config = dict(
    n_layer=18,
    d_model=96,
    n_head=2,
    n_kv_head=2,
    head_dim=32,
    d_mlp=256,
    vocab_size=2048,
    activation='swiglu',
    norm='rmsnorm',
    norm_place='pre',
    norm_eps=1e-05,
    positions='rope',
    rope_base=10000.0,
    rope_fraction=1.0,
    qk_norm=False,
    attn_scale=0.177,
    bias='none',
    tie_embeddings=False,
    parallel_block=False,
    init='uniform',
    init_std_qkv=0.0609,
    init_std_o=0.0124,
    init_std_up=0.0609,
    init_std_down=0.00621,
    init_out_by_depth=True,
    optimizer='soap_variant',
    lr=0.00552,
    lr_mult_qkv=0.5,
    beta1=0.95,
    beta2=0.99,
    lr_head=0.00948,
    grad_clip=0.5,
    warmup_steps=200,
    schedule='wsd',
    decay_fraction=0.288,
    decay_shape='linear',
    final_lr_fraction=0.1,
    batch_tokens=[16384, 32768, 49152],
    seq_len=512,
    doc_mask=False,
    z_loss=0.0001,
    train_tokens=132900000,
    steps=4607,
    dataset='wikipedia_en',
)
Each number is 128 + 32 x the weight over its row's rms, rounded and kept within 0 to 255. Layers, rows and columns count from 0. Numbers have three digits each. The size before them is the row's rms in percent of the matrix's.

# q: layer 15 attention query, 64x96, rms 0.0873, rows 0-13, columns 0-95
# k: layer 15 attention key, 64x96, rms 0.0911, rows 0-13, columns 0-95
q0 062:140100128073116160149170134159123162151097211133042148174081095158166096103109113153061152160119110148131123129063124142125098123140143164103095147181087164075084135088179106147154103177157093160101105062099117144143086114148124131102123160102135169121160133126134128156177079106083137153
k0 066:084110148111130136157100130147152131094187134165168148120138135182144129148159111073131103136098073112138108152137175179192065133126152111143163118122212127095183135144163129115135082167169125138198155173188133154144138087149144121132075130144113082186128162134133101115077124100201169156
q1 074:086157147153148134130135057161105087089162112118105142162109148149150184089145098083100152144077170076093124173151170105133109090123177134117088103090143167100159166085096154123159120148143189093080144037126105126073101106120134106111136201128092124094105117104143153146149175090116091158
k1 056:168128109099086061149079137114132175158180141160071128152109134154075176223162123142171059174172150172129188125121122130116150133181064123129132124142104130124109106144134110103108169188155127140160135160132130109150135103070114151070071112141116105161149129126099082107115071136143100139
q2 071:162121151168154083085131131091149111068103195169111120096097126138069098119123142169164134166078132113104114157133165122072099178093083094096144114070141126152129109138134108182079113115042140213159094124133116091146144086118125131154166055131112113187109143109120147154173098128128124114
k2 075:101150170159102085160122103142107114177153115144145096172087121070134104130129044110168178119148124099140137146119079054068157102148121105149097072128089125138126113140098118111112166097184140107116151121077140124077163170191151151072155138099071155119149073145100161185130127097086141149
q3 082:091150148144124149064113084135067124039171117162121137161108140117119124115139154149101119171078116080102108136125159078124123130148144053139058097065146140120181170175115130150173123171119189152092098112183095125158085104124105100098183117150114171164115126133126155170150129117110095175
k3 066:128155135101068117099167159110125133101109106138131105089115130119113156102114097128081139130148148127106075095122066052044222171107095143066076127157136120124193126088142080157065136115167178104120126124141204150115129123134155162114135093136114092092103095139136122165161154138126172150
q4 092:104121154137154112134085073144056143066165079169109125163145106096142156108144125087031114108083157085061072149128106111121111060136177098125111133125154123204144207156111171141150114128095150080129110089134117141125102135111158154104168117151091112086132128132135131113110130099098071132
k4 083:110082103100130150193180170106087127137154114063143160095128205148195150128113082133081131122192122090128160083127145130099121161098120115159156105136143105105134082057104133124179091136175144176133118134084101152091106156137135107159148111097109131100156115083131145110225181153140112140
q5 074:184158115093100071149121164102141138190085074085078078133132075203130081131141098098078139112108128199141163069129157143093177136156120160091123116168112095094113111166071094124100123138171139106172144115140111149104143098149168099128164152130108124088133092144145067129143126097187148143
k5 086:113090119181154159179115141148129151120167126086120160159155138113116173128110113108117103089142151114104155139143165174146061101200104149210222170140127134170119104105110123058175106101107145127097131085123050153128090144143163131130122147094167114131186125124113112058091145164126143103
q6 099:123180141163127089124096125107110112056127100174098112145134110125090146111109172150134091177092152100138139110125205145119094157121134126097134166061123123134188193172156140177104133179052089141150127136161113133143130059161136097128145103168079130100146173156103158174093100161111092189
k6 080:191107132091071128152134170144164105110109198127153141094134135188136176094134085151079099125136131146107103084168121152105087132108143176078134135126155116132183137122104110105090143137165108115127178211097130089133130105124133097119072141156166112112103236082149122106156125136154059148
q7 094:172165104076142075184116127108107156158117127116095140106183129159153162152141152049176111139162127140107160128122169095181112118096113140100118097175100081226113100151159085091091127156159097121092135132129123073084166118141127138147115096132081109070150135189104143122187122165115127081
k7 115:163113131070125086106138142124126149145093149186141108146139183108106075086117098121098146118105136156185141129130128124097091104155108178072097154165118139177158091165121114045084150114107112154096175154062084143158132172141153064094142095127131070134138141092148138126038091095136165139
q8 118:123155176151155084082082103135138113041169156163124166132159118085095136083082169161097102185111127095127125127129163153135064110108145111088125189074123145135199191173143136142086128147078109123116152138145139098162134107154139105128129099175095124087120168147126203166103102144081105110
k8 113:138100147057125163175096138097169161124136157107122122065151125098118105158124082112157116135104135107153071093099136107127111158103088109151141142118097091152132081102163172218124127134197093149167168181134138126093122103134058096100128119186158092178126195090142097118134158184166102121
q9 122:120082121140171093123156155143130136146141127126189148174138129185107155144115140138098176187157124171163189145116100158144140157149110173139139143091097085164133156134092117092147198140069089101098097151146095129123120098069089066206125137103152135103150160158143114138098065135081174062
k9 114:177096103082046090133188104092129135087138102145129137068122206141158105105135127130124097128148112091141141137109149140139115159121108178154139117170148112149124149142093155074177150192100081080162155203134121158158075130119106121054109080165139136073128132095121148089099110170140158160
q10 125:098103173124083122191130153151148138102111082147044092091123141165129118129176104123143106111110138107126119097067129104140040113056140128150168100198098073117132120130090136131122128131140126150138097173093153133147136078125150150139109145110163150170088153166241083140102161132117107150
k10 126:047121089118125108166139112125153140142091075096140147104164107128116135150146085150138112119044128096113082110128123128114105119087152157192139104146135162120099131113082044142096125088183116135138082218063124123177089115114165111093116108101140147179117085140154140149151144141195169157
q11 139:137145157101068110070065156103125107128085156104138144142124145142138109084138137078090103094114115175128123136154097125101184122139172142173101163144139075146096152138141158172133181133148143129101146136144144086105107110109226113177181138177135158076102176070131114195130099108207132145
k11 150:160161143114121047136117138108140135144080138117102138083122188085082052105181139086089133092092129150123123140130103125080183087120149161166106120097113151122092133153094127147093225108204177178144139123123113135115152087178185119162123176134145125099111096119141090155171136095119141128
q12 140:165151126072153096157078097170080081131092091197130080072080127104145167155093107138155169143141124206152189101194108120154216128156143103139132129104134171136150124141095137063146181148139107143148111103122123124065114124172151117144121148171115145137123109146166093141107135134089088101
k12 135:126121122110085120165127147135081155095103136187091125087154112112146140134149138111113179067157045183141195112154099156154171115118162145164159149154140154132164149123109170072148131169163045168150117133127126108138132118100112170218150122062128173138101141199170120134115120124099107137
q13 140:152130108113124113083148126139099045151153176167089148117128167108117145114102135121218081138176149080130124094108118183115058150146109167146126104119144129167064132153170127105189062120107119117053121059159119141140137185171120138118164160138125131119115142059062135126144124120117127144
k13 146:110153115160119123054166076158142064128164119161091152109127117079090072121121126092158034090183137074157121083108133152083121083132105157138120144151146144141078141142170204129097086085106151107070096074139134146156142128150125129194147098144147130107156120126079144110152095102119113103